Weights of a small transformer language model.
Size: 9 layers, width 192, vocabulary 1288, 4.26M parameters.
Architecture: RMSNorm before each block, no biases in attention or MLP.
Training: a variant of Adam for these matrices, 265M tokens, 8611 steps.
Each number is 200 + 30 x the weight over its row's rms, rounded and kept within 0 to 999. Layers, rows and columns count from 0. The size before them is the row's rms in percent of the matrix's.

# gate: layer 4 MLP gate, 512x192, rms 0.0932, rows 478-501, columns 0-95
# up: layer 4 MLP up, 512x192, rms 0.0899, rows 478-501, columns 0-95
# down: layer 4 MLP down (transposed), 512x192, rms 0.0891, rows 478-501, columns 0-95
gate478,096,162,159,198,220,214,217,186,199,214,180,190,241,142,170,245,224,205,148,208,204,168,254,212,208,198,225,206,201,180,194,248,201,209,210,231,163,205,215,181,203,240,227,182,205,198,208,187,172,167,285,245,217,201,232,217,224,145,249,219,222,181,224,217,222,238,229,167,197,243,189,210,217,166,160,230,196,251,214,194,229,182,279,185,225,199,140,169,265,167,227,203,219,175,163,232,213
up478,093,188,226,211,217,212,204,225,174,124,212,220,202,218,173,177,170,194,268,239,217,277,181,192,177,217,224,221,182,243,195,201,180,202,182,210,228,217,186,224,214,217,193,267,179,241,197,236,253,186,140,171,211,225,188,211,203,214,173,195,177,185,178,193,159,177,192,254,188,178,175,128,203,186,264,144,215,132,180,204,200,213,165,248,157,172,241,220,166,217,196,137,211,247,254,166,218
down478,098,202,199,206,172,199,167,209,169,208,249,192,176,228,196,180,204,208,238,190,203,178,203,214,230,215,237,222,151,125,255,202,183,278,132,244,239,173,197,176,225,190,180,235,167,243,216,165,222,192,232,154,235,244,186,252,223,177,164,206,189,211,186,232,158,191,265,212,171,203,210,174,222,207,264,169,183,187,224,196,207,227,253,242,233,201,219,215,208,205,183,241,235,213,241,219,151
gate479,094,129,241,125,281,247,172,199,134,188,207,247,233,202,225,158,166,205,149,168,194,156,175,176,245,161,191,184,237,195,201,177,207,198,129,167,210,146,169,163,212,223,226,190,225,209,221,198,243,154,215,180,181,243,144,208,234,219,189,189,155,235,181,166,210,187,238,214,243,189,152,197,236,199,260,198,173,185,247,199,219,171,207,211,221,204,233,209,189,180,217,238,191,154,212,273,202
up479,089,221,192,178,174,207,189,232,262,208,164,152,205,215,169,213,226,219,253,194,235,194,198,240,185,209,178,221,243,208,233,186,239,212,232,193,232,261,187,185,197,218,188,239,204,171,212,187,160,250,159,139,179,164,220,195,222,179,235,230,249,162,243,207,166,158,172,220,208,212,199,133,203,198,161,202,238,245,166,211,170,229,211,223,170,200,144,173,235,212,117,117,223,216,186,120,188
down479,094,216,174,178,196,169,223,175,247,194,128,204,212,227,202,218,250,136,214,239,235,214,154,211,184,196,230,258,223,234,249,147,164,181,186,214,178,221,148,189,221,218,142,188,181,240,213,211,183,246,143,175,188,230,235,183,224,164,214,213,224,164,196,200,199,203,220,190,231,244,214,182,208,255,166,214,224,198,177,178,168,177,204,188,201,167,212,127,198,235,204,202,229,221,222,179,268
gate480,095,240,132,174,224,228,160,268,234,194,188,180,142,214,208,229,159,165,216,223,241,184,198,180,199,257,224,239,151,221,203,231,199,203,231,153,157,181,158,237,192,165,131,234,199,205,175,198,208,206,202,259,216,188,232,193,180,158,205,201,173,202,235,199,171,162,174,274,157,188,219,224,205,251,209,147,150,216,171,203,176,265,216,198,176,177,196,192,194,270,249,203,196,233,173,195,184
up480,098,149,242,213,170,205,224,104,155,191,190,208,241,185,216,110,248,215,186,205,203,229,176,197,204,190,186,197,211,165,169,197,169,197,171,236,217,195,195,225,190,198,231,183,175,165,209,182,142,176,224,183,180,210,187,203,217,204,153,189,238,208,197,134,199,184,184,193,179,229,187,154,161,152,180,240,254,198,220,214,231,101,171,231,198,229,212,236,188,173,200,207,184,168,243,254,245
down480,095,166,189,211,215,217,197,197,150,219,138,203,179,162,195,218,222,200,162,130,183,219,190,174,240,239,224,186,199,194,222,241,220,168,51,210,152,208,210,177,173,188,209,194,214,189,211,194,149,164,200,178,200,207,130,188,174,199,196,157,198,183,230,200,222,191,202,194,219,238,203,189,240,130,180,215,210,219,184,182,215,186,184,219,183,159,230,186,192,215,244,210,202,194,169,211,208
gate481,101,217,191,204,168,222,168,158,197,185,157,146,222,195,169,218,216,210,190,222,242,179,159,181,150,183,181,199,236,196,170,235,174,210,178,183,206,235,171,118,167,219,223,238,211,217,204,193,211,239,179,208,200,247,182,179,192,179,220,196,203,218,224,183,192,190,231,109,183,241,181,175,229,194,223,187,238,209,163,158,163,177,181,238,192,187,207,193,232,194,199,158,163,204,245,143,199
up481,097,215,195,211,220,179,232,193,176,212,232,202,207,217,191,205,190,174,157,190,225,178,254,258,198,212,151,171,127,210,156,204,201,151,192,167,217,211,142,175,190,194,149,260,189,239,248,216,201,159,158,243,179,235,177,187,190,225,169,203,192,226,224,238,136,214,225,202,208,212,246,194,179,206,223,143,168,233,184,286,178,165,189,163,159,199,136,205,216,218,188,203,244,148,208,155,193
down481,097,181,185,195,207,262,191,218,134,211,248,210,220,207,211,176,206,224,219,259,208,192,182,194,207,157,203,158,228,188,216,173,173,190,201,186,208,210,157,184,171,262,233,207,211,207,213,194,182,202,176,201,205,256,234,143,228,201,227,146,212,198,204,195,199,218,244,215,216,191,217,200,198,190,204,188,178,194,203,208,231,211,183,190,198,175,259,237,151,166,186,183,152,207,188,221,191
gate482,102,255,255,182,186,240,202,176,189,181,161,177,205,212,192,236,194,234,193,251,171,179,204,155,175,237,210,228,162,180,219,256,158,193,181,166,198,212,164,227,164,171,190,193,244,182,201,172,245,136,185,194,216,243,197,235,198,136,151,200,212,215,234,185,190,249,196,206,162,264,161,225,175,208,210,179,210,159,151,159,235,179,198,209,160,173,189,266,167,188,225,195,252,189,239,193,197
up482,100,246,199,215,180,213,210,179,209,250,191,178,177,225,229,195,242,249,252,190,202,195,235,236,200,168,184,158,200,237,190,238,252,219,232,233,159,177,205,228,153,283,172,212,209,198,181,157,192,206,265,274,181,241,191,264,220,225,154,192,195,172,207,240,240,234,225,229,159,236,199,224,201,253,181,175,200,188,280,180,236,245,192,177,222,210,170,189,227,175,180,179,196,190,193,166,177
down482,099,171,202,246,181,234,247,243,211,161,193,235,225,186,274,230,233,205,211,208,205,197,193,234,196,176,234,195,212,196,134,175,184,178,201,171,241,183,221,183,212,190,217,209,195,184,241,175,211,242,197,187,184,204,213,243,235,217,203,227,194,224,205,167,182,222,163,158,186,219,240,217,268,209,261,194,224,195,196,162,153,195,186,184,180,236,140,185,236,209,181,191,226,153,160,215,155
gate483,098,159,195,134,209,173,227,209,240,247,229,162,149,193,179,201,213,188,146,209,181,205,189,189,157,166,233,235,215,150,241,198,192,221,213,136,252,201,153,224,214,208,198,176,184,229,220,226,195,221,228,226,255,231,185,183,221,224,215,187,232,193,296,183,190,196,232,159,251,229,208,191,226,162,223,148,219,238,193,205,214,204,224,165,225,202,230,178,221,175,235,142,176,217,245,207,232
up483,097,279,190,193,241,136,219,190,212,211,202,209,267,195,227,196,191,144,201,171,193,215,233,170,178,218,259,218,242,257,190,239,222,186,211,182,215,211,223,182,209,235,197,141,159,182,185,191,234,222,152,216,219,223,167,183,138,241,196,220,217,198,126,229,186,179,244,185,176,147,200,215,183,221,145,197,219,209,261,221,195,233,220,169,235,200,183,206,210,185,201,150,219,122,178,177,166
down483,096,236,242,167,216,233,176,169,180,213,210,255,182,199,210,227,222,222,185,174,147,175,207,194,176,145,175,198,221,166,213,185,148,83,178,196,226,213,253,222,213,209,193,201,208,207,186,174,213,207,188,218,151,153,201,181,188,233,175,178,153,231,223,211,172,251,167,171,165,217,206,237,217,206,219,247,232,190,154,187,214,242,226,188,220,201,210,208,181,207,199,207,243,175,178,190,198
gate484,103,195,188,204,263,167,169,197,238,201,186,173,203,215,271,241,139,182,224,169,217,219,107,189,207,190,209,215,197,158,245,254,184,185,216,239,192,232,234,179,207,198,253,238,160,147,182,237,129,210,241,149,244,223,238,208,200,219,220,202,166,188,252,188,147,171,244,227,112,178,144,233,246,232,176,224,146,232,245,212,190,223,158,193,234,202,155,200,225,182,206,161,164,256,214,171,260
up484,105,223,139,196,168,258,204,189,214,142,237,233,192,164,217,257,242,219,215,201,193,169,253,185,175,202,223,151,203,210,191,182,251,213,248,131,252,217,176,233,227,207,221,198,122,191,209,192,224,199,211,256,218,203,163,200,188,172,180,245,236,175,208,197,208,235,222,219,203,212,200,228,217,213,204,185,174,271,212,195,201,198,224,170,250,240,212,232,238,166,209,159,211,194,174,230,213
down484,106,214,221,215,229,194,221,181,132,172,252,198,248,167,196,225,151,187,150,219,172,198,159,206,215,183,196,216,195,204,283,199,204,192,152,188,233,179,199,177,213,217,186,217,170,217,234,164,215,180,213,144,156,194,193,155,211,260,199,192,203,236,281,211,213,185,234,226,204,198,184,210,143,195,259,251,146,198,156,217,192,163,159,196,170,177,194,158,183,225,200,197,117,195,188,188,203
gate485,101,165,220,138,183,180,162,171,168,200,174,206,196,258,168,233,174,213,190,209,197,238,179,203,214,205,184,237,163,195,242,162,213,229,183,114,201,233,211,172,229,222,203,215,214,238,182,214,151,197,264,221,196,149,233,269,265,187,238,154,217,172,224,201,198,214,213,197,179,217,226,168,222,240,225,215,208,228,237,168,207,261,208,206,229,199,169,224,208,147,180,211,174,181,207,222,240
up485,098,172,213,176,174,155,236,214,171,205,200,231,194,238,214,242,199,191,233,182,169,175,161,225,230,186,193,169,202,239,174,238,202,207,191,204,212,229,168,240,191,235,162,173,205,173,186,135,207,183,175,172,181,209,169,205,244,181,244,165,181,198,194,197,173,215,192,207,189,214,183,119,183,210,220,223,240,201,238,213,176,204,198,250,151,188,139,175,208,146,220,239,230,139,220,244,286
down485,097,201,222,171,203,193,176,200,216,283,215,188,224,247,192,213,239,182,153,246,201,198,214,204,225,229,185,204,147,192,255,175,208,240,317,165,164,219,235,235,220,195,185,185,226,228,197,162,153,236,172,203,189,159,204,236,200,204,201,169,263,192,154,170,227,246,172,211,269,155,187,180,177,225,220,190,232,208,193,250,216,213,153,184,220,199,198,193,185,151,183,200,227,201,179,230,188
gate486,104,213,196,248,202,232,219,178,192,213,185,209,177,205,218,188,207,156,236,175,201,226,194,194,255,167,243,218,170,138,151,115,167,217,201,237,237,143,207,165,186,221,203,179,221,185,191,193,182,236,179,181,216,214,141,167,184,168,296,182,161,253,192,211,216,187,210,216,163,153,188,204,203,177,157,232,214,236,235,267,164,203,230,218,185,232,244,198,230,159,189,214,229,190,225,220,195
up486,098,223,195,251,216,168,183,269,189,163,246,227,226,146,259,208,196,186,201,239,249,179,155,155,225,240,199,201,216,230,225,215,208,154,179,194,266,247,222,228,201,189,206,219,222,188,186,137,226,204,184,184,220,207,204,236,188,217,207,226,199,197,188,218,183,235,192,223,170,240,264,170,189,252,183,265,189,213,192,211,179,149,172,241,201,233,174,188,189,191,156,206,252,180,165,251,214
down486,098,138,248,200,190,238,174,179,167,187,182,187,197,167,245,230,200,217,186,149,209,169,176,206,226,268,164,211,226,238,239,209,203,182,219,178,216,186,176,174,223,259,253,218,149,156,230,213,197,208,200,233,225,211,187,183,217,251,185,220,241,180,230,226,212,177,212,197,159,168,192,187,206,196,262,202,158,224,149,192,176,188,249,170,191,202,154,204,233,246,227,143,182,206,225,142,201
gate487,098,163,237,266,204,153,218,214,153,179,111,190,220,165,249,185,182,212,207,178,169,204,261,176,201,172,130,196,217,161,192,155,184,167,201,148,175,219,202,154,173,223,225,172,185,186,204,211,158,188,187,270,267,239,159,191,232,205,235,170,208,191,201,209,199,210,247,221,247,215,213,209,193,152,218,246,236,194,225,212,229,215,259,168,191,203,198,165,153,228,221,241,149,211,228,235,213
up487,103,175,233,184,213,175,247,194,171,207,169,204,209,192,266,261,210,209,211,185,208,187,234,195,189,191,201,160,164,168,174,159,183,193,207,240,211,195,181,128,182,202,224,175,176,202,185,188,194,207,195,239,230,174,165,150,185,254,219,168,220,199,198,225,149,220,242,145,210,239,266,219,220,183,188,125,225,170,157,195,229,220,221,186,209,181,208,190,216,205,213,169,246,208,224,256,213
down487,103,218,223,183,189,167,219,233,163,176,145,183,228,188,228,211,199,238,219,208,166,169,187,183,147,196,203,240,227,210,143,138,207,145,271,217,195,189,168,207,154,223,240,115,221,198,214,239,180,174,185,170,195,156,188,167,195,254,160,202,217,213,185,144,198,231,228,189,217,217,179,204,237,200,122,222,246,175,171,153,226,182,226,147,187,183,203,191,181,201,204,227,184,231,137,215,206
gate488,099,230,197,216,242,222,186,144,193,220,152,161,260,246,249,232,184,216,216,227,160,190,175,244,203,215,195,232,222,192,231,180,205,213,197,178,171,259,230,206,224,216,201,195,251,179,199,265,178,207,254,231,239,286,212,216,257,234,202,196,214,198,197,187,258,198,204,169,220,195,155,188,199,202,170,175,188,201,173,193,194,225,228,161,244,235,146,181,170,197,146,217,180,169,168,193,191
up488,100,185,191,212,143,199,221,230,217,180,203,194,220,202,184,173,173,188,198,172,248,255,201,206,183,197,208,206,210,181,196,215,191,227,198,271,212,158,205,206,223,198,222,228,216,186,226,208,235,202,157,234,253,255,208,254,204,209,176,188,236,221,206,180,207,180,180,192,161,222,225,150,188,237,221,192,254,205,202,201,151,199,225,208,219,137,175,182,264,214,214,187,201,190,235,183,192
down488,100,214,192,207,230,183,203,238,222,216,160,191,202,171,164,230,188,230,159,207,153,147,191,201,178,302,221,166,251,174,243,208,204,162,156,212,240,199,191,225,246,136,232,193,194,171,242,229,163,192,234,223,203,206,223,225,196,186,209,195,201,215,214,216,169,183,157,206,166,174,205,245,113,253,245,185,153,226,180,195,188,208,157,229,220,182,179,178,236,145,214,217,171,170,168,140,190
gate489,100,175,207,176,167,171,231,242,228,193,212,168,230,209,209,171,148,155,215,194,270,149,235,161,145,189,200,172,227,178,205,202,195,195,190,176,169,176,210,165,210,246,242,183,213,199,147,145,221,197,214,239,168,228,195,149,216,142,232,202,206,226,229,177,226,172,183,217,220,170,202,188,171,171,198,227,195,163,242,221,200,224,221,241,198,180,166,171,244,209,246,251,218,216,230,180,226
up489,100,254,195,225,233,284,197,191,154,260,164,218,189,177,214,191,247,177,217,192,163,250,191,226,204,235,151,194,240,213,168,197,170,245,198,165,175,272,172,183,151,193,233,211,231,223,247,197,172,227,177,112,240,191,170,218,179,256,162,214,214,202,186,199,201,191,207,234,210,221,214,233,213,211,148,176,226,249,163,178,191,159,150,198,226,182,197,223,191,162,161,179,215,191,177,169,183
down489,102,229,223,235,160,223,189,164,143,204,176,190,222,235,194,186,187,171,245,227,233,226,187,212,235,210,219,263,182,235,262,177,164,145,86,203,217,230,216,213,159,208,203,220,180,206,229,189,180,159,178,216,183,239,155,207,211,183,215,135,214,219,221,161,162,207,250,190,196,185,201,185,221,204,233,203,213,213,147,205,200,191,227,207,163,158,245,165,198,141,198,211,217,191,157,224,171
gate490,100,179,221,194,190,146,201,110,178,223,215,235,212,214,217,262,155,180,189,258,237,201,155,150,180,246,215,176,210,193,198,188,176,217,151,186,138,211,190,206,152,148,213,214,211,196,236,231,238,198,209,195,199,230,243,231,185,158,168,184,192,190,186,195,203,126,222,192,161,223,199,194,196,174,218,224,213,240,207,214,181,221,219,204,199,251,212,158,171,176,210,154,159,211,247,231,221
up490,100,182,216,164,226,220,176,211,192,216,171,170,190,171,225,211,236,230,233,258,184,180,200,176,229,212,237,183,198,224,166,207,211,162,180,191,179,210,210,213,208,175,195,212,237,201,221,207,206,195,228,212,136,134,219,176,217,203,179,236,174,219,196,192,167,162,201,225,219,187,225,191,193,184,202,285,168,174,205,226,212,154,210,136,230,173,154,225,182,190,227,193,215,250,187,196,187
down490,101,199,204,213,200,236,215,174,207,259,219,196,152,219,253,164,200,199,237,160,220,201,250,225,221,217,232,230,189,208,230,217,193,190,156,248,223,202,214,175,244,195,149,191,236,245,157,200,171,172,174,220,229,247,182,195,230,200,216,241,279,222,183,215,202,154,139,252,201,159,175,182,221,181,204,203,138,175,225,262,245,185,172,190,185,181,197,193,262,225,221,195,233,184,199,202,226
gate491,101,181,210,237,221,206,233,186,186,180,189,166,190,173,177,202,219,176,165,249,153,167,185,204,218,215,214,222,176,136,205,177,174,210,132,177,157,171,223,160,199,190,172,208,184,163,247,176,225,189,208,207,204,212,230,160,170,142,199,180,156,250,238,223,179,201,207,189,239,209,193,190,268,158,184,208,231,198,157,188,220,212,147,220,198,193,237,184,235,184,191,178,246,238,197,212,231
up491,095,201,207,251,182,208,233,202,162,182,198,179,178,200,177,195,214,203,183,239,118,155,220,180,253,200,225,193,174,140,229,163,182,251,146,183,137,185,213,201,222,200,158,192,209,175,192,192,194,209,188,235,219,198,234,162,176,164,196,194,185,237,201,204,197,213,198,201,262,205,213,188,238,181,213,186,235,185,158,182,182,190,152,219,230,197,219,207,203,186,194,183,252,255,232,193,181
down491,097,211,209,210,186,218,196,213,237,212,251,172,189,141,197,210,271,249,209,188,230,184,219,184,220,241,197,147,162,213,139,149,186,205,267,178,235,188,166,194,180,141,174,144,172,149,199,182,212,168,221,224,202,173,209,187,166,191,235,212,238,192,178,200,218,224,194,135,168,222,217,207,219,192,202,167,229,162,185,183,170,186,182,133,220,186,189,248,251,162,215,184,214,220,222,185,184
gate492,101,184,190,200,251,191,190,235,195,229,218,188,218,193,179,239,191,186,185,187,216,229,231,216,194,193,221,194,223,149,200,127,128,199,180,243,147,200,176,194,240,200,216,175,182,181,180,194,221,206,206,197,200,213,193,229,200,162,229,187,194,201,242,200,231,252,193,221,200,177,197,222,240,200,237,200,287,229,176,223,227,170,220,191,221,121,181,170,268,199,214,161,226,238,202,193,189
up492,104,191,252,171,161,223,205,151,182,208,140,230,218,258,166,179,226,230,196,193,213,156,148,182,188,165,211,207,232,213,205,218,241,207,163,147,208,193,188,178,196,201,203,197,200,233,160,207,207,228,191,188,256,221,246,193,183,186,202,220,204,220,191,177,190,179,223,139,276,252,169,227,182,166,176,230,163,165,218,181,213,213,164,194,184,227,218,229,152,228,180,180,202,190,178,219,226
down492,102,213,226,187,242,209,273,184,187,173,205,214,176,230,257,212,214,173,197,157,199,173,200,212,177,198,231,173,179,177,204,264,188,174,192,144,163,233,202,223,211,199,183,181,215,207,196,248,217,221,213,156,215,157,239,194,265,184,221,189,225,244,212,171,200,179,231,187,153,236,209,171,181,146,178,180,149,209,275,184,226,213,245,228,241,247,216,205,193,221,175,191,185,205,121,168,227
gate493,092,215,165,209,212,141,174,242,173,186,216,207,224,189,236,199,254,223,230,184,220,236,211,207,195,177,250,243,247,133,174,217,143,155,219,187,233,192,248,227,214,248,181,165,206,143,186,203,224,216,204,238,200,203,201,224,248,164,195,174,260,162,221,215,253,194,228,219,186,160,250,210,179,223,200,204,230,187,218,142,193,221,245,184,170,243,183,212,200,208,202,183,167,192,198,196,195
up493,095,233,167,278,252,165,209,176,144,168,184,190,233,191,173,229,172,164,181,228,229,179,135,186,225,184,183,240,239,152,200,198,176,136,186,203,219,182,212,225,248,157,188,219,235,212,180,190,156,237,186,212,162,155,237,187,228,197,207,172,178,223,197,198,237,114,187,212,208,151,220,243,222,211,190,188,215,166,215,254,193,224,200,214,186,193,158,231,174,144,221,228,169,204,217,225,179
down493,098,223,204,272,225,190,216,236,163,226,215,156,240,134,232,223,199,215,183,173,197,233,210,247,187,171,222,229,186,200,130,192,167,245,279,178,221,163,204,215,208,162,176,182,182,207,193,200,206,185,178,222,176,204,195,214,173,210,218,267,259,210,180,231,242,182,181,203,161,153,227,200,129,182,165,212,222,185,217,180,187,188,189,216,209,273,162,186,168,194,232,172,163,178,188,201,169
gate494,099,271,233,215,232,189,198,159,224,149,214,206,207,176,225,245,226,144,217,170,202,252,247,173,234,259,162,215,191,196,195,195,190,189,217,207,233,192,227,178,254,202,220,169,149,193,214,199,158,172,189,252,237,231,208,202,204,159,232,178,239,195,191,269,184,149,227,189,165,198,216,211,245,206,196,178,180,245,225,148,207,204,197,199,196,223,173,231,235,157,172,212,208,165,179,187,192
up494,099,208,196,229,234,213,220,232,201,205,202,232,188,187,217,138,184,197,225,230,193,178,172,221,180,210,178,213,205,174,257,201,233,196,184,200,315,184,248,231,204,231,186,210,175,216,193,129,213,177,170,217,123,174,221,153,183,204,184,229,243,202,188,168,207,199,197,118,220,244,192,176,197,209,193,205,231,243,217,232,230,236,210,150,168,166,233,182,197,181,247,194,190,276,211,204,173
down494,098,163,158,211,139,154,234,199,209,166,190,210,163,183,251,248,241,139,191,221,207,212,178,182,205,172,195,197,225,175,249,167,222,139,150,173,175,236,172,272,215,172,160,231,267,175,250,245,212,235,147,186,236,195,164,173,150,167,192,144,194,231,186,237,170,200,200,195,215,188,169,197,153,211,197,187,194,197,196,191,182,167,201,215,222,214,193,227,190,194,221,172,194,218,220,198,209
gate495,099,222,176,228,220,232,175,224,250,203,238,201,256,214,197,189,135,173,226,180,193,156,191,178,224,210,219,186,184,161,235,163,149,173,158,198,241,216,187,242,206,198,228,241,151,238,187,163,183,178,220,225,212,228,160,191,182,144,142,215,209,231,235,215,200,205,196,229,184,187,208,209,203,159,234,180,157,246,187,230,224,204,175,173,213,166,232,240,202,197,187,203,219,214,146,194,247
up495,102,263,198,228,218,257,177,216,189,193,176,194,195,208,222,230,131,146,212,156,182,201,194,151,179,212,200,194,218,159,220,184,257,199,188,170,215,188,244,183,171,179,247,177,116,225,167,230,204,176,225,246,245,243,166,199,207,232,229,215,174,251,221,212,203,148,222,196,192,150,162,185,175,187,243,183,187,177,202,208,225,205,188,230,232,180,223,188,213,198,224,204,190,230,162,190,239
down495,098,257,194,207,184,251,123,183,207,222,234,139,217,239,183,203,180,203,207,251,207,200,206,235,187,238,194,225,177,115,237,187,144,224,270,189,196,220,220,212,237,231,230,192,172,183,205,191,141,173,191,191,216,193,245,127,190,209,186,201,229,204,195,181,223,247,190,197,190,147,161,194,234,252,216,190,195,240,225,190,210,204,133,234,205,209,202,270,230,171,223,251,213,209,216,215,236
gate496,099,252,248,210,201,266,159,170,162,201,178,178,196,226,211,232,202,151,183,190,176,179,194,180,235,215,189,195,156,203,175,210,199,131,190,188,244,180,232,152,210,180,196,191,160,200,235,195,231,239,235,186,213,170,204,221,204,158,183,210,192,186,210,164,243,234,196,165,214,191,223,183,220,187,218,229,256,191,197,187,181,274,164,192,242,208,201,172,167,151,167,198,170,193,211,221,254
up496,102,192,279,194,227,191,204,152,195,166,187,191,199,199,175,269,209,89,164,166,190,193,194,162,216,178,229,162,197,230,139,213,206,137,220,159,176,189,254,188,238,150,205,225,242,187,248,218,198,209,199,199,202,190,236,196,180,182,161,250,156,215,207,194,144,246,221,187,212,200,190,201,170,226,218,147,227,218,204,191,220,210,234,209,192,221,194,157,175,204,162,157,208,209,128,207,214
down496,098,215,184,265,194,188,231,239,192,223,189,152,229,155,189,150,202,262,224,217,169,194,228,212,202,204,181,194,242,182,195,202,201,309,319,292,221,141,203,199,203,243,207,219,237,184,173,203,160,189,234,222,183,183,245,192,116,221,236,240,256,182,183,209,254,179,201,221,225,211,219,237,204,139,119,212,202,191,189,206,227,167,222,201,200,181,226,244,238,174,203,171,227,252,154,170,160
gate497,095,197,147,233,244,220,211,243,167,121,225,203,171,219,246,191,210,183,223,196,221,225,200,202,238,226,243,198,157,193,205,233,168,198,215,208,160,214,184,213,191,165,201,231,197,152,196,126,193,141,252,228,174,180,188,198,202,131,182,215,204,273,179,197,180,242,177,170,229,263,241,225,213,162,212,208,187,243,219,200,160,233,215,183,189,221,229,164,186,166,190,175,190,182,175,220,153
up497,091,219,224,221,164,167,190,177,158,256,206,209,208,170,208,175,251,207,188,212,226,222,220,185,182,201,146,198,218,187,192,162,216,215,178,192,186,194,201,230,166,185,143,136,201,206,199,251,175,276,216,161,202,223,207,215,210,292,217,147,229,202,209,182,219,197,233,231,165,178,206,185,162,245,220,198,226,164,154,183,219,177,195,174,152,194,153,223,203,256,205,189,222,192,140,173,268
down497,094,216,191,192,208,246,195,178,193,241,125,197,217,177,191,252,203,205,156,211,188,185,188,153,197,199,228,215,259,203,256,148,222,160,127,156,247,169,223,196,201,238,221,241,254,223,165,217,239,250,214,188,250,250,218,224,227,182,199,184,217,215,183,215,195,189,232,223,233,185,204,169,223,176,198,238,218,194,211,210,205,186,241,225,226,174,215,230,172,200,243,181,217,212,189,198,204
gate498,102,196,261,234,155,230,193,176,237,198,186,150,199,203,193,163,240,175,235,237,154,120,181,180,199,183,241,167,177,196,200,184,221,177,223,209,256,196,247,196,169,258,229,206,202,190,219,197,183,221,190,215,154,219,181,182,218,231,176,206,200,204,153,167,208,200,170,165,192,221,191,236,227,203,165,241,211,209,161,201,144,244,179,242,223,155,208,197,197,167,232,200,169,187,190,145,199
up498,100,194,261,178,203,208,196,196,194,133,145,212,210,256,228,204,175,207,231,211,285,225,150,207,227,257,158,253,221,174,217,170,163,220,194,187,214,208,191,222,212,266,196,202,149,237,165,161,199,224,260,202,252,238,206,240,193,133,201,233,178,218,178,270,249,172,233,208,174,203,186,172,181,210,174,150,239,203,192,188,191,206,195,223,217,249,210,201,187,162,200,212,182,207,179,195,224
down498,100,171,176,214,188,188,195,169,167,144,169,144,226,195,179,209,189,156,224,216,216,203,199,212,158,217,173,185,233,224,222,222,162,172,132,149,210,196,208,195,231,191,141,151,204,168,194,216,239,219,163,199,246,245,211,185,199,175,218,148,202,190,239,205,216,217,191,162,180,145,175,179,194,152,168,217,216,204,181,195,218,182,233,211,141,222,246,218,218,139,187,170,182,248,262,189,222
gate499,103,194,186,200,219,224,250,173,183,232,233,209,205,255,176,189,251,234,171,195,256,240,239,206,221,249,193,206,211,233,224,248,223,243,222,172,155,199,224,171,191,235,150,145,199,237,193,224,277,206,211,285,200,217,203,242,228,219,156,188,170,249,207,195,145,227,216,190,227,279,165,229,173,225,232,187,205,204,225,185,177,226,275,246,184,175,165,179,203,143,258,170,217,258,155,196,198
up499,100,183,159,202,169,155,207,271,177,205,188,183,197,136,132,202,223,231,212,203,233,192,197,229,165,185,204,155,164,200,217,180,240,196,182,236,195,209,175,232,195,157,208,239,271,217,162,187,198,198,170,136,237,167,146,227,153,174,227,220,235,211,233,202,231,211,183,229,212,177,227,131,152,186,195,176,185,171,244,197,231,200,161,209,188,165,198,221,215,216,203,202,235,241,224,197,226
down499,099,210,188,232,255,198,161,211,216,205,197,158,228,148,191,162,148,192,165,183,169,237,180,234,271,172,180,207,175,217,202,214,205,176,121,219,186,210,168,215,176,185,236,218,184,255,170,196,167,181,172,206,200,212,192,209,216,149,249,160,214,174,203,179,167,184,205,221,200,160,227,143,192,147,172,179,226,232,241,236,226,200,167,199,195,183,208,237,231,182,138,181,181,144,197,204,233
gate500,102,195,175,198,193,210,173,204,198,175,151,185,174,183,210,220,184,243,193,150,155,246,186,182,193,169,151,171,179,191,199,229,246,213,182,213,227,189,221,224,149,240,215,226,143,236,204,217,176,142,217,172,219,186,192,209,191,225,165,241,196,182,199,269,195,177,273,192,223,211,276,203,223,209,237,178,222,206,185,198,194,219,214,239,193,199,249,226,219,166,171,212,191,217,172,201,192
up500,102,152,230,214,206,242,165,226,192,217,175,248,189,225,181,190,210,205,266,185,209,234,245,236,220,218,168,178,251,191,205,223,231,214,202,193,277,229,178,175,230,213,231,209,214,111,147,121,168,171,157,220,203,239,252,202,208,230,269,200,155,217,206,201,191,249,184,261,224,166,182,193,193,220,180,175,155,208,178,218,252,199,198,180,167,217,172,231,198,222,188,262,217,163,248,202,236
down500,098,128,217,169,219,169,209,202,196,245,233,202,182,181,217,202,197,166,185,202,225,215,208,242,123,203,205,242,233,183,168,221,177,256,190,207,222,137,239,148,194,238,194,186,249,182,148,177,198,167,194,243,231,178,189,219,202,231,211,261,174,244,227,223,194,171,222,270,141,213,204,185,128,152,217,204,166,201,201,216,240,184,260,221,215,179,173,196,178,185,163,191,225,182,207,206,141
gate501,097,159,262,191,193,144,260,165,204,158,155,199,174,211,174,205,190,189,209,214,151,241,154,222,208,175,174,208,182,207,204,193,221,187,167,250,178,202,228,212,166,184,194,215,167,219,161,222,244,193,232,181,174,173,251,181,176,138,167,231,204,207,189,235,216,144,195,217,192,218,235,185,192,202,202,181,212,228,197,241,240,197,207,208,198,211,221,132,183,241,228,233,214,203,168,214,232
up501,100,193,178,112,187,165,205,190,201,192,159,174,188,242,169,219,182,223,239,171,191,213,144,206,214,201,197,141,267,192,241,215,211,209,201,245,250,205,215,206,200,218,177,203,177,198,189,221,215,183,251,193,267,190,285,223,203,176,170,208,207,244,186,194,182,197,207,229,210,240,227,215,212,214,251,142,169,173,184,185,228,248,195,211,241,148,165,226,190,205,246,223,197,215,182,236,201
down501,099,218,167,202,224,209,217,228,211,226,110,190,181,200,220,147,188,176,178,166,218,176,181,271,183,168,133,208,235,208,145,203,184,207,216,217,215,152,203,127,175,210,270,161,226,181,189,137,218,195,206,222,248,206,224,275,194,175,204,272,228,194,161,203,242,191,220,226,180,180,176,208,279,192,216,180,181,209,234,206,186,206,137,211,206,207,209,184,202,224,212,154,193,221,179,162,189